Weights of a small transformer language model: vocabulary 8192, RMSNorm before each block.
Each number is 128 + 32 x the weight over its row's rms, rounded and kept within 0 to 255. Layers, rows and columns count from 0. The size above them is the row's rms in percent of the matrix's.

# layer 5 MLP down (transposed), 512x192, rms 0.16, rows 16-39, columns 96-191
size [ 95  99  94  95 105  99 105 100 102  98  92  99  98 107 103  98 110 106 101  91 100 102 102  98]
[[161 208 126 163 129 113  98 195 105 107  97 112 160 110  68 141  83 151 101 121  93 115 139 124 168  92 118 117 149 150  79 127  26 142 117 156 121 117 121 105 134 112 112 128 210 141 117  93  84 151 136  98 113  95 146 146 150 155  57 112 110 133 119 123 109  89 131 203  95 101 103 130  91 134 130 124 137 181 116 116  80 141 140 129 137 148  88 151  91 125  80 160 122 167 169 111]
 [192 135  80 120  92 158 127  98 172 115 146 158  93 109 117 150 126 111 158 173 117 137 151 110 168 200 210 192 104 121 125 129 122  97  76 177  73 140 136 132 150 145 175 140 149 146 180  94 127  96 114 128  85  86 196 118 113 102 143 190 122 144 125 102  70  79 121 137 189  94 127 148 138 145 117 107 137 139 121 186 100 132 188  69 137 159 158 148  83 155 102 162 147 188 220 146]
 [128 102 149 141 121 134 110 147  80  63  63 165 184 114 119 132 106 139  92 132 153 162 135 118 105 155  94 130 131  66 107  76 155 109 120 129  86 160 164 125 206 111 120 124 120 116 162  49 168 185 138 197 132 137  92 162 137 152 149 150 172 164 118 137 117 127 110 121  76 155 151 119 136 142 163 124  55 122  40  83 171 163 159  88 127  88  94 132 104 101 128 196 100 153 159 124]
 [127 184 175 107 126  89 109 157 121 164 108 129 151  97 125 163 115 119 126  51 115 124 192 102 117 137 119 111 115 156 137 108 104 153 120  69 180 178 150  82 158 136 134 167 118 139 110  89  92 150 152 123 130  90  66 123  89 160 120  84 112 131 167 158 192 172 159  86 143 142 153 128  26 107 126 137 156  95 117 142 170  78 128 146 119 136 187  47 148 131 115 165 141 129 124 150]
 [150  87 151 166 171 113 154  75 105 106 137 115 186 145 135 143 108  98 159 126 180 135 122 137 121  89 120 154 148 131 131 145 130 113 113 137  81 102 145 111 135 155 203 102 109 168  89 152 105  59 133 153  90 111 115  84  79  98 163 113 145 157 142 154 113 105 153 110  70 179 202 114 157 134 196 133  96 122 177 112 142  93  75 132 139 110 170 120 155 149 174 128 125  67  97 139]
 [143 174 190 115 132  86 162 140 129  46 151 115 155 107 127 145 105 144 113 122 110 126 146  96 113 169 233  90 134 177 149  39 168 142 108 117 125 112 103 103  75  54  62 102 123 102 110  92 163 165 156 134 122 121 163 147 136 121  90 132  62 115 134 158 131  91 134 133  95 175 179 181  92 136 101 175 122  93 114  91 148 124 128 132 104 115 140 162 174 172  73 153 106  85 135 136]
 [134 123 125 101 132 134  77 156  69 144  96 108 101  65  80 152 103 104 119 128 154 143 121 118 127 130  98 111 158 104 113 152  67 160 162 158 124 130 131 129 136 170 156 127 100  98 127 139 189 114  52 167  95 116 124 108 113  80 133 148 109  95  83 130 129  98  83 146 116 201 136  83 103 134 168 128 124  84 163 118 156 109 153  76  89 115 143 185 148  94  64 134 110  85 133 174]
 [136 150 150 147 127  91 119 136 110 149 159 101 112 165  86 107 130 168 161  81 110 109  96 101 160 108  86 127 144 125  98 131 111 137 141  84 121 181 124 128 159 141 133 146 146 121 128  64 105 145 137 154 166 150  79 108 195  99 169 136  45 132 116 120 166 180 104 140 135 137 103 170 100 156 223 164  75 134 178 147 119  82 105 103  86 135 101 119  88 127 125  84 110 136  64 173]
 [ 93  94 113 182 117 113 142  97 148 139 142 126 143 117 113 145 140 179 124 102 123 135 100 130 133 100 111 148 165  76 114 121  99 140 113 139 111  98  86 149  90 124 111 109 118 124 111 146 114 115 143 124  87  96 174 126 100 112  78 185 114 140 145 120 100 132 116  91 119 158 135 151  52 123 124 144 177 131 138 195 111 135 131 151 111 167 220 127 145 148 204 180 123  87 209 112]
 [104 130 114  72  87 146 105 156 140  82  64 115 147 127  82 151 140 150 174 100 145 108 111 141 176 151 169 159  66 104 121 149 137 132 144 138  96 166 137 199 102 114  76 116 136 124 106 164 108 113 123  79 120 183 137 100 177 146 148 198 114 112 165 143 146 103 106 135 145 113 174 108 134 169 115 120 111 111 115 188 136 133 191 128 133 125  71 154 135 138  97 176  68 153  76 154]
 [ 77 136 136 177  92 189 116 130 118 168 110 181  73 122 151 125  99 140 164 143 129 231 100 106 127 106 135 163 175 170 100 166 142 154 105 136  68 160 117 160 132 185 109 135 157 121  86  89 150 128 140 123  97 140  95 202 143 120 104 154 121 131 154  66  74 156 121 130 127 114 111 112  86 105 149 153  89 105 129 119  89  97 121 137  95  98  94  85 161 124 152 147 135 123 141  96]
 [128  82  84  87 176 140 125 146 130 132 117 195 104 108 103 147 154 196 134 155 151 119 132 109 131 112 126 100 111 150 133  87 153 158 135 139 203 127 132 133 124 136  69 102 115 127 118 191 117 124 140  89  75 157 151 102  46 125  94 139 151  96 131 119 148  96 166 107 184 110  91 168 118 173 158 160 130 188 118 113 176 181  93 180 124 143 151 115 149  71 124 160 128 120  77 152]
 [133 116  78 127 156 127 149 120 147 146 112 109 114 109  92 153 128 148 136 165 154  93 124 183 175  85 182 149 132 130 101 115  83 138 137 174 136 146 220  49 127 157 123 171  85 135 121  98 137 125 209 104 112 118  89 127 156 128 131 113 123 121 165 150 136  90 152 151 158 111 140 135 174 151 131 122 138 130 160 152 114 126  96  95  98 174 146 110 111 201 128 148 141  76 153 112]
 [112 137 115 150 115 155 119 125 105  98 164  90  74  72 129 123 136 114  95 105 122 133 123 120 130  99  82 149  65 133 124 131 124 124 155 129  96 126 129 159  89  76  68 108 130 181 130 126 141 153 136 144 121 161 147 169 151  95  76 135  97 122 159 109   6 216 127  97 131 138 146 149 126 159  73 131 137 176 115  87 115 117  90 141 132 125  92  92  75  79 111 119 172 146 172 134]
 [162 106 137 125 155 160 110 135 143  89 151 136  93 147 106 128 186 129  74 104 128 169 185 154 131 131  93 127 201  83 156 132 131 108 120 134 108 138 136 185 110  80 148  94  92 141  94  69 120 141 110 147 105  98 118 110 154  87  88 150 144 110 136 187 101 193 116  98 176 191 112 160 100  84 133  92 134 109 173  91  99 125 109 176 121 106 114 154 160 150 118 130 141 125 167  91]
 [ 98  85  80 161 110 122 115 112 148 161 177 129  89 149 123 140 102 111  76  57 162 130 153 119 141 164 152 129 140 126 105 109 176 122 147 124 102 132 108  73  98 104  69 170 117 113 129 110  87 130 175 101 126  91 189 101  19 169 174  99 114 138 106  90  95  88 118 146 143 148 138  94 212  93 125 132 124  63 154 163 126 158 132 169 151 163 146  89 111 138  77 161 147  94 127 177]
 [178 124  99 126 109 154 102 136  86 134 108  94 161 124 134 119 118  73  90  91 140 146 132 129  69 122 120 100 123 126 118  46 169  97 142  78 138 122 100 108 139 117 102 159 102 129 169 121 144  72 156  97  90 131 140 102 147  66 136 194 129 131  94 116 179 128  96 121 134 170  98  83 126 132 158 147 147 125 111 111 165 114 131 177 151 115  82 202 162 110 156 115 111 115  29 104]
 [ 80 146  74 106 157 114 123  99 148  50  72 107 159 146  80 155 148 128  93 124 141 138 137 165 187  95 129 130 117 124 124 160  94  77 122  83 182 101 145 111 190 169  89 165 100 149 160 147 139  62  91 111 130 138  99 141 164  97 163  85  56 158  85 191 135 101 134 128 111 107 124 138 102 150 106  97  96 177 148  73 104 115  90 130  92 102 131 117  99  70 175 169 152  91  84 144]
 [162 110 107 143 150 158  93 107 101  74  90 140 101 125 107  66 114 115  83  65  82 107 132 119 143 173 151 149 116 115 117 119 125 139 100 155 107  75 129 121 139 126 160 124  79  97 104 167 100 149  71 152  68 120 132  81 116 151 131  98 102 168 123 126 102 118 135 187 143 202 182 115 109 153  96 118 101 152 132 119 179 165  98 138 164 129 127 155 181 169  93 129 158 168 135 173]
 [151 106 141 110 128  78 131 173 176 122 149 113 132  98 187 146 108 119 125 177 125 131 121 125 141 180 120 156 142 143 102  97 101 120 111 148 112 130  81 145 120 108 110 126 127 112 114 173 114  91 154 132 137 108 125 120 180 132  65 164  93 110 139 119 197 164  95 169 165 105 107 148  95 147 148 159 103 144 150 161 110 143 109  77 151  82 106 178 167  81 181 142 130  82  87 128]
 [154 141 113  99  91 129 143 115 131 194 146 178  85  83 138 192 115 154 128 114 178 128 141  96 178 146 108 106 154 141 156  60 117 154  82 178 144 103 192 143 128 139 143  89 188 120 138 136 129 124 190 166  82 110 113 124 153 125 173 182 184 126 104 116 128 171 168 125  65  74 122 148 129 227 103  80 137 120 159 140  55 132 191 128 111 143 148 151 157 146  93 119 116  90 102 101]
 [ 98 126 111 162 123 144 159 130 136 102 147 118 155 138  52 126 161 124 114 122 130 100  89 146 132 168 149 116 116 168 120 130 147 132  91 108  77 115 170 132 157 110 115 119 113 122 107 205 149 110 107 136 115 144 163 122 118 137 129 107 184  84 174  76  81 100 122 104 112 178 122 137 138 161 110 115 179 101 114 173 101 142 143 131 139 182 137 106 199 154 133 196  76 178  59 111]
 [133 137 158 130 129 154 112 148 117 162  74  95  81 101 105  75  59 119 167 115 109 153 134 119 119 179 128 123 161 148 140 180 113 122 175 117  40 202 173 121  86 138 196 142  93 154 128 155 165 161 162 135  81 153 126 138 149  74 120 127 113 160 167 105 110  95 123 170 161  85 117 153 151 132 140 195 132 126  93 132 103 139 140 120 130 144 118 126  88 220 170 172 144 172 201 150]
 [111 116 141 100 127 123 151 118 103  91  82 133 159 145 159 146 125 143 196 118 164 124  88  99 109 163 148 151 153 104 131 120 114  77 120 133 151 128 184 103  86 151 162  93  87 141 120 129  98 115 200 105  66 182 124 170  98  72  94 140 158 144 122 134  72  81 124 157 181 100 166 134 117 158 139 137 142 122 132 183 110 122 116 136 149  78  99 117 161 114 112 147 144 123 143 170]]
# layer 5 MLP gate, 512x192, rms 0.163, rows 17-40, columns 96-191
size [ 92  93  95 103 100 103 101  98 100  91  86  96 108 102  92 107  99 108  97 100  99 101 101  97]
[[123 125 153 124 106 137 122 132 144  79  87 108 184 175 129 123 200 109 171 150 145  94 148 101 146  84 163 125 131 106 134 106 145 133 211 175  90 189 173  53  83 104 122 148 140 134 149 101 178 112 111 173 109 127 151  94 146 152 159 147 157 147 117 120  65  88  89 156 144  84 133 179 148 101 161 168 134 134  53 113 111  95 141  97  97 139 137 199 150 110 104 160 110 156 104 123]
 [ 61 130 116 104 115 158  76  61 119 119 166 105 131 142 129 116  82 110 118 174  85 197 120 128  97 117 118 126 133 112 104 105 145 137 162 126 145 126 147  63  96 131 168 151 115 118 152 160  94 147 100 129 143 106 115 121 149 114 129 101 165 197 134 133 200 149 179 117 112 154 145 121 145 157  60 105 131 182 112  85 113  98 156 152 149  93 158 168 167 158 101 157 131 145 147 147]
 [138 108 100  94 114  82 147 128 112 113  97 105 118 198 160  89 169 113 126 168 179 106 111 165 126 114  66  98 143 108 157 117 139 111  81  65 119  98 155 143 107 182 117 104 143 169  75 139  89 103 147 153  92  89 127 129 115 173 115 123 176  67 162  71 142 118 127 111  90 171 139 159 153 103 167 177 166 101 106 144 140 118 109 123 101 216 103 143 190 153 152 129  98 124  69 195]
 [175 120 133 143 137 133  77  58 143 122 149 165 146 132  84  94 105 128 132 148 158 148 128 114  99 232 142  61 128 169  99 108  40 145 111 238 115 148 105 137 134 179 113 144 133 154 149 104 142 210 106 144 148 116 105 112 105  98 151 163 119 153 132 119 108 184  84 151 119  41 155  68 178 145 129 169  96 104  85 157 129 114 101 100 105 162 135 102 139 105 112 153 112 140  80 162]
 [162  90  87 166 182  92 138 113 120  82 134 188 137 152  98 100 142 121 132 194 108 121 135 143 136 114 110  85 132 147 147 127 177  83 118  92 168 109  81 126 128 105 105  95 189 128  91  67 154 106  95  70 104 128 130 135 105  73 175 133 113 176 188 171 150 142 137 130  70 139 121 144  82 130 130 115 121 118 119 111 128 157  51 170 109 161 102 117  78 157 133  95 107 120 113 219]
 [118 158 127 118 163 104 158  86 179 140 145 159 114  93 114 111 123 132 106 159 111  75  60 118 125 115 132  83  64 111 182 118 152 108 158 121 138 151 107 182  29 113 119 132 135 133 131 138 156 160 149 103 139 153 175 110 121 134  91 114 160 123  88 114 119 155 137 182 197 124 134 120 153  78 123  94 181 175  70 168 167 158 109 142 150  97 132 134 125 158 145 135 169 174 105  97]
 [133 180  97 107 127 157 223 179 129 141 102 135 117 117 117 126  85  90 128 158 191 126  94 123 120 177 145 168 110 169 110 131 113  91 143 164 116  84  65 176  98 135 144 148 153  98  93 182 136 111 130  51 107 155 127 199 147 118 109 129 167 101 114 123 162 199 126 136 180 114 149  92 122  75 128 138  90  81 104 137 115  78 129 125 137 123 162 136 151 159  81 136 143  51 137  87]
 [144 101 147  64 136 143 177 140 135 102 162 156 175 106 151 144 128 134 128 131  95 131  95 143 131 155 137  63 173  89 117  72 127 178 123 145 156  61 103 142 168 132  69 172 164 122 121 134 107  67 125 117 127  89  99 120 109 139 155 136 126 130  51 103 124 115 115  31  88 125 157 151 156 155 139 116 181 115 124 128 153 110 110 129 150 178 163 144 100 134 246 170 161 124  79 192]
 [153 168 133 189 122 130  60 148 141 138 164  92 114 184  99 115 107 174 107 152 125 120 117  60 111 114 106 106 173 119 133 143 125 110 187  94 169  69 157 100 148 101 140 153 122 103  94 129  43 138 107 150 118 112 162  96 106 135 131 124 120 123  62 170 127 164  88  68 195  92  90  89 137 106  79 164 138 146 143  37 114 142  96 172 104 156 166 137 110 121 158 105 112 178 104 165]
 [139 158 132 108 126 147 111 151 102 108 166 140 154 105 156  83 123  96 154 204 117 122 126 216 119 132 112 133  85 107 157 139 108 100 107  92  50 137 114 116 126 174 156 114 191 112  99 163  74 146 150 148  94 146 198 110 132 157 118 159 135 147 115 140 120 113 108  95 161 191  66 136 100 137 163  99 113 125  86 123 145  97 128 147 105 113 178 120 207 145 104 126 163 164 124 179]
 [ 84 104  86 138 146  85  78 114 122 130 139 149 112 114 151 183 194 125 113  89  96 221 143 178  85 127  96 119  76  91 116 141  86 137 129  98 139  55 147 132 150 136 138  91  83 147 197 134 137 135 130 101  89 173 140 164  99 169 100 160 173 195 107 124 175 199 102 139 117 154 153  88 104 160 156 156 151 121 160 131 171 157 131 145 148 154 175 195 182 140 126 130 154 189 158 128]
 [151 109 181  93 154 138 153 140 157  86 128 134 101 124  68 122 111 171 155  76 104 147  89  48 101 169  64  68  95  95  86 124 163 138 119 138  94 100 137 148 157 177 150 157 139 124 129 170 156 197  98 164  98 115 136 100 142 181 137 182 105 123 125 116  93 135 110 164 116 149 132 204 127 138  99 145 133 145  93 170 126 137 111 160 111  99 147 146  86 148 153 122 188 106 119  72]
 [114  85  86 101 118 157  91 114 105 187 101  96 144  98 113  52 157 155  61 127 154 111 122  79 117 124 129 170 126 145 190 158 193 158 137 181 126  84 141  73  78 133 100 189 201 145  95  80 150 105 101 111  94 140  95 144 127 105 151 120 113 123 109 126 151 127  90 163 155 193 127 126 178 147 131 109  73  91 159 138 138  78 116  91 124 150 158 187 129 129 118 128  91  92  93 163]
 [162 139 109  93  94 117  94 163 162 141 126  92 106 108 147 119 183 184 120  64 127 165 112  82 136 166 178 162 120 106 131 103 156 108 150  99 142 114 200 123 160  91 139  76 124 123 155  89  95 101 122 164  76 213 170  93 114  90 163 149  97 103  91 127  93 140 138 116  83 110 102 156 103 173 184 111  93 185 124 149 113 172 170 123 136 125 153 156 146 178  85 148 128  90 118 127]
 [145 130 117 135 146 132  95 140 164  96 207 126 120  86 150  98 157  93 130 178 139 123 144 122 116 102  73 154 151 111 105 140 115 153  36 179 129 178 163 125 116 124 139 112 132 101 113 142  60 144 137 138 137 179 145 144 123 156 159  77 152  93 121 183 163 106 107 127 127 119 114 103  87 163  85 151  83 158 179 138  93  83  96  81 197  96 119 164 129 164  87 121 177  72  85  97]
 [146  99 120 132 133 123  43 115  63 162 164 113 135 133 152 122  80  74 148 111 120 159  81 205  93 121 110 120 115 108 113 124  78 102 149 157  90 148 111  92  92 183 167 129 106  96 126 199 158 128  51  74 116 121 101 111 100 175  69 114 132 108 135 135 138 170 132 154 101 156 172 149 149 132 128 125 128 142 154 136 111 168 165 108  68 200 101 198 154 146 147 133 160 120  94 170]
 [159 136 154 114 109 164  74 124 143 124 120 166 219 103 132  99 100 113 120 161 108 125 180 126 107 162  82 105 114 138 116 103 168 147  97 168 190 133 145 115 109  82  78 137 172 156 127 204 133 175 116 181 116 155 157 169 130 150  93 134 146  89 110 176 129 128 156  99 165 140  87 176 101 162 164 175 137 111  74 103 145 114 167 162 193  93 132 123 124 152 149 114 128 144 110  98]
 [153 140 125 111 117 151  87 106  77 124 145 122 128 209 119 159 110 188 158 118 142 125  56  79 116 115 144  83 118 136  79  85 128 141  92 120 104 178 177 170 200 114 116 164 117 113 162 159 119 190 154 135  78 136  98 170  90 153 147 126 146 140 208 113 140 136 114 122 106 151 130 116 166  82 121 129 143 140 152 145 146 194 122  67 118 165  77 136 170 125  95 130 106 180 165 118]
 [ 68 102 136 130 147 203 131 111 141 162 103 188  68 153 120 130 150 110 100 149 127 137 130 122 123 124 146 132 147 155 153 121 123 118  51 133 130 123  94 112 134 114  96 147 116 123 167 126 159 168 163  77  51 128 155 130 128 155 146 148  92 131 113 137 126 131  61 116 124 184 100 100 157  90 172 153 139 135 156 114  98 125 111 150 133 121 105  92 119  84 234 126  88 162 156 142]
 [172 140  79  75 130 162 139 119 147 102 105 133 113 144 103 134  99 121 196 119 150 125 111 121 129 112 133 130 109  94 112  91 102 185  35 141 189 148 129 125 115 191 163 129 168 189 125 142 113  53 138 170  69 149 129  94  96  86 152 153 130 143 114  96 130 126 117 117 132 123  96 159  71  98 107 126 108 133  94 128  74 162 154 138  64 107 126  47 143  90 105 113  68 200 128 113]
 [150 173  82 140 140 140 140 136  91 203 199 186 137 118 107 107  84 125 117 156 132 139 141 130 117 144 120 114 105 130 138 140 160 157 120 118 103 134 112 207 152 126 158 187 133 124 114 108  86 153  94 137 122 116 169 136 156 138  80 113 138 148  71 105 109 103 122 120 141 125 153 108 107 171 173 136 180 165  74 131 219 111 102 162 129 136  97  93 157 148 127 170 196 104 224 109]
 [ 99  88  88 131 184 137 153 103 150 127 101 119 122 144 130 143 124 144  89 141 172 144 132  88 144 133 139 151 114 122  98 201 160 187 113 114 148 143 127  59 106 100 128 175 182 166 144 159  72 125 150 127  73 106 165 153  64 121 116 160 150 108  63 101 158 134 143 159 182 165 112 111  90  91  78 111 166 146  93 138 170 160 174 124 205 107 161 121 188 171 140  96 153 122 134 155]
 [125  98  72  97 141 123  47  89 103 139 142 152 147 124 114 141 153 129 123 140 150 164  77 111 184 178 159 127 129 147 110 150 104 139 119 129 156 117 116 125 177 104 144 162 130 124 163 137 166 151  98 142 136 115 117 141 126 155  86 156 162  99 120 115 110  66 109  95 173 123  52 103 175 100 163 119 122 152  92  52 115 162 125 110  74 118 135  66 149 157  93 124  66  91  95 106]
 [128 148  69 149  93 107  75 148 154  82 149 128 191 129 138 128 143 109  80 131 145 127  87  78  96 106 133 120 126  83  81 140  84  89  87  90 118 147 180 157 169 139 113 114 174 122 137 197  78 151 122 124  89 109 120 138  95 164 125 130 169 168 178 141 147 151  61 138 159 157 113 153 111 122 168  93 144 145 167 152  76 116 133 132 133 123 145 161 116  76 147  91 117 164 118 176]]
# layer 5 MLP up, 512x192, rms 0.164, rows 17-40, columns 96-191
size [ 96  95  90 102  95 105 105  97  99  91 101  99 111 101  97 107 103 100  94  99  97 103 102 102]
[[131 128 199 143 165  90 148 106 129 119  93 131 125 179 144 105 108 151 111 141 149 165 128 128 101 131  98 119 141 149 174  78 117 151  86  89 151  83  88 128 115  82 109 111 139 152  72 118 148 111 123 137 152 163  69 195 123 119  79 117 112  84 117  81  81  66 162 147 124 145 127  99 127  87 130  93  90 159 134 109 183  94 100 196 170 123 108 126 162 140  95 135 174  99  89  41]
 [ 77 130 161 126 127 115 107  75  82 125  81 119 170 130  86 150 120 125 121 168  36  98 108 117 140  86 135 130 126  86 136 119  99 186 199 152 102 113 125  86  88 142  64 149  67 134 165  96 104 117 134 145 118 106 123 111 152 127 155  51  95 109 132  96 137 120 141 218 134 110 141 162 181 128 142 112 183 130  89 145  73  83 153 160 133 114 100 135 127 124 117 154 128 147 127 104]
 [156 149 191 140 133 155 147 133 134 121  62 131 135 132 171  77 153 144 196  93 112 115 137 124 108 121 184 122 177 120  98 185 144 143 117 146 150 114  91 170 155  94 137 137 163  61 123 138  93  99 160 114  87  90 150 139 144 125  97 144  91 155 123 141 127  98 143 104 131  69 101 165 199 209 125 153 153 141 120  88 177  85 130 126 136  78 175 111  62 103  79 123 116 166 151 150]
 [126 105  53 110 142 144 127 105  70 110 133 130  95  94 144 197 120 185 124  46 137 180 109  82  68 135 133 107  96 133 111 183 109 106 111 131 121 102  87 146  82 187 153  91 128 101  96 196 141 142  87  93 173  77 115 129 104 107 109 121 170 105 111 133 143 112  94  89 163 113 147 128 101  37 114 166 125 140 138 131 176 123 150 108 119 146 122 121 158 130 155  98 162  91 144 172]
 [102 151 161  94 150  95 130 179 108 134 105 134 125 132  94 111 134 175 161  99  84 103 141 172 138 153  73 192 133 123 115 156 159 109 171 103  88 111  91 120 167 158 154 163 118 156 176  89 124 109 158 137 170 129 152 128 207 141  86 104 101 168 149 169  55  68 150 160 117 120 151 126 149  79 145 110  94 139  99 182 196  98  45 161 124  84 146 166 150 126 169 160 114  69 137  59]
 [ 93 132 107  63 164 154  77 160  86  95  58 138 155 128 157  81 119 136 150 126 164 155 138 110 116 164 144 130 148 133 120 146 174 139 136  81 101 114 135 102 184 169 175  99  89 125 107 112 147 207 127 140 152 134 159 139 162 100 185 127  59 128 153 170  96 125 119 167 128 133  74 126  98  97 149 130  89 119  91 160 127 111 165 128  69 138  94 105 113 163 190 117 111  86 126 201]
 [168 153 140 125 118 148 204 129 128 124 136 139 139 117 160  93 101 142 113 102 132 125 144  82 160 148 120  93 125 129 110 158 117 184 146 150 107 153 148 110 108 118 130 105 185 152  91  85 116 142 162 114 110  97 112 220 197 160 167 182  80 105 183 129 138  95 164 142 120  77 107 133 160 185 158 160 130 181 115 122 122 127 123 116 120 106  55 128 175 220 109 127 141 136 166 136]
 [108 152 125 105 151 126  89 128 129 115  88  63 127 161 116 130 102 137 145  91 129 116  80  71  96 140  98 140 125 129 135 135 146  74 123 158 125 114 158 197 152 129 121 112 102 106 102 158  99 143 133 131 163 112 144 212 101 139 191  66 134  93 119  51  64 131 140 170 150 137 111 126  81 136 115  67 182 118 137 143 126 144 153 134 109 132 155 147 211 143 156 117 135 134  65  90]
 [ 47 150 160 118 122 163 136  91 141 145 122 209 144 146 150 144 137 112  89 122 109 180 165 145  81 186 164  90 132  88 150 133 127 164 104 114  95 148  89 184 115  75  72 103 142 112 141 197 123  81 143  70 110 161 124 142 134  98 151 153 134  76 116 134 122  67 155 140 149 166 147 141 106 119 156 106  76 121 110 122 179 153 100 160 122 111  96 139 108 141 148 148 152 102 123 122]
 [107 161 174 151 103 133 133 183 137 122 144 131 111 141 107 143 163  66 138 148 126 126 142 115 132  92 143 117  78 121 131 179  33 148 172  79  81 106 146  87 107  74 151 129 133 134 122 103 108 119 118 150  90 149 155 140 128 165 118 136  98  88 143 185 116 112 122  98 144 147  55 173 142 181 131 161 116 134 106  51 160 134 120 128 112  84 130 187 106 170  90 104 111 145 104 171]
 [159  94 140  95 175 189 101 131 147 121 109 127 168 126 103 113 105  87 126 171 117  78  80 120 137 117 203 144 153 207 157 101 189 121 128 150 122 157 113 136 132 142 108 141 113 108 105 150 119  83 130  73 112  65 167 126 116 118 127 132 144  49 133 109  99  77  79 112 167 157  94 124 157 117  86 124 115 178 120 156 119 119  85 141  81 119 101 100 116  84 145  73 136 104  92 113]
 [147  84 204  97  98 130  74 123 144  99 151 134 173 131 133 105 104 130  85 137 180 113 125 161 174 138 217 117 159 139 124 140 132 107 119 161 126 145 100 144 130 113 142 174 132 186 122 168  99 129 129  67 107 154 152 107 127 108  83  99 142 122 131 142  82 130 159 112  71 131 144 130 153 144 119  85 118  92 112 128 163 181 106  42 127 145  84 151 114 155 201  80 196 151 169 133]
 [ 75 143 134 155 104 127  55 177  87  67 150 150 126 116  90 113 145 118  94 123  59  85  97 132  89 136  87 153 128 126 135 128 152 152  99  45  80 141 106 110 165 146 127  96 108 170 118 142 152 109 148 130 108 121 148 152 103 174 141 148  96 102  70 149  96 171 112  84 145 141  54 255 161 133 124 125 111 103 139 181 125  98 131 143 101 124 143 165 115 131 140  98 177 121 146  66]
 [146 143 164 103  75 112 139 126 108  46 143  82 158 107 188 107 141 151 137 186 147 103 120 109 116 136 116 102  72  92 159 173 123  97 148 117 144 193  76 134 127 128 124 163  82  83  96 189 133 152 129 140  56  83 170 145  55 141 132 129 193 151  79 128 166 133   7 128 149 110 116 119 142 126 118 168 114 136  95 146  93 112 139 127 167 134 126  82 128 133  96 124 128 136  97 141]
 [137 132 121 143 100 144  66 101 150 132 176 162 155 132  69 106 166 138 137 158 103 102 102  86  97 161 163 103 105  78 141 184 115 116 161 118 137 144  81  65 106 175 211 126  57 107 134 128 155 113 113 117 107 144 107 113 125 154 159  82 131 190 163 113  95 106 114 112 117 108 156 141 122 117  68 108 115 164 179  96 108 138 205 123 158 151 106  96 153  88 114 156  86 146  83 139]
 [136  76  61 118 131 104 117 153 146 101 114 126 128 141 130 150  94 139 153 180 127 157 134 121 110 139 138 184 144 107  99 173  99 139 102 149 106  34 175 193  94  83  98  81  66 128 136 111  97 164 155 110 101 151 127 126 140 140 138 112 116 153  86 120  94 141  99 116  80 103  82  70 187 131 169  93 137 163  65 188 135  90 138 100 108 120 107 173  71  98 159 128 143 147 150 116]
 [146 117  88 137 122 116 132 139 133  75 161  87 152  84  91 120  81 102 127 109 145 172 132 149 149  95 144  93 132  99 118 177 129 145 150 139 128 151 132 199 150 128 141 101 109 107 189 165 160 139 101 174 131 129  87 114 163 101 113  94 111 148 119 125 129  89  99 158 135 131 159  80 106 110 121 138 170  75  83 155 155 123  76 232 190 172 142 122 117 191 166 156 175 100 110 152]
 [129 117 121 152 117 167 152 150 155 165 118 113 111  62 172 162 121  87 126 113 157  84 148 103 192 112 128  70 156 142 156 101 122 119 110 110 131 119 118 106 108 113  89 115 231 192  94  77 133 131  97 162 130 166 106 136 118  80  82 146 177 164 120 112  94 107  85 114 130  64 104 155 106  95  73 124 166 207 121 153 183 136 145 134 148 119 162  93 139 158 152  89 128  95 144 113]
 [111 143 110 191 116 111  88  94  87 136 126 126 139  87 169 161 132  48 126 114 130 163  86 150 118 109  64 142 108 144 160 122 172 185 140 165 150 148 129 111 143  99 100 116 130 174  97  59 114 185 109  97 127 139 136 135 131  68 163  96 112 163  83 181 103  46 124 133 106 121 135 113 115  93 106 162 192  84 112 112 145 124 138 160 140 163 117  76 127  84 204 144 128  95 104  79]
 [ 82 155  58 159  93 115 104 104  89  74 139 157 168 107 166 139 152 159  90 103 161 133 191 146 181 187  69 115 118 161 121  66 147 111 107 187 135 122 109 147 161 163 144 165 117  82 102 106 128 137 148 164  83 163 191 143 116 150 102  70  77 149 145 130 128 179 156 139 102 122 125 119 157 147 139 126 141 149 138 193 149  78 123 156  83 157 172 170 174  82 201 138 155 140 141 219]
 [117 117 162  86 104 105 100 107 150 146  29 168 119 106 137 124  55 153 153  87 153  79 191 140 183 136  77  90 115 132 117 160 115 144 164 125 123 214 110 120 118 147 141 111 135 128 124 141  61 115 154 152 174 119 120 149 184 234 110 100 153  88 118 122 124 199 118 120 179 119  92 191 192 118 117 113 127 126  97 101 173 153 152 145 132 110 158 117 102  49 108 162 114  72 126 123]
 [129  83 136 131 133 152 139 107  88 182  91 141  83 205 135  82 123 156 167  96 101 104 128 112  77 123 118 121 143 123  89 134 226 162 130 108 120 180 109  64  38 177 143 146  46 175 187 154 173 123  76 138 121 155 131 143 122 125  92 129 128 133 128 129 157 117 107 145 117  96 134  79 171  87 112 140 122 140  92 167  91 108 156 118 148 115 145 104 104 125  97 145  94 114 156 109]
 [166 138 104  84  79 135  75 112 149  91  95 129 127 143 119 132  93 103 104  64  95 170 161 111 162 118 157  72 150 149 142 165 110 160 126 176 143 129 154 131 158  63  88  89 120 145 109 164 129 155  74 188  40 125 108 164 146 120 151 159  87 100 140 104 140  58 131 149 176 140 100 123 124  90 155  93 154  73 163 122 128 141 137 124 130 125  88 134 165 190 101 118  88 154 127 156]
 [150 172  97 169  89 115 135 150 116 110 119 187 144 170 155 129 132 182  49 148 107 111  70 123 103 109 113 125 159 122 106 175 130 133 143 114 172 146 181 138 110  99 147  82 210 171 181 133 123 156 111 151 128 158 123 129 123 143 132 141 146 148 174 118 132 131 128 113 120 112 165 197 139 131 144  86  84 151 122 113 112 104 170 136 167  88 102 155 112 134 136 147 100 209 142 119]]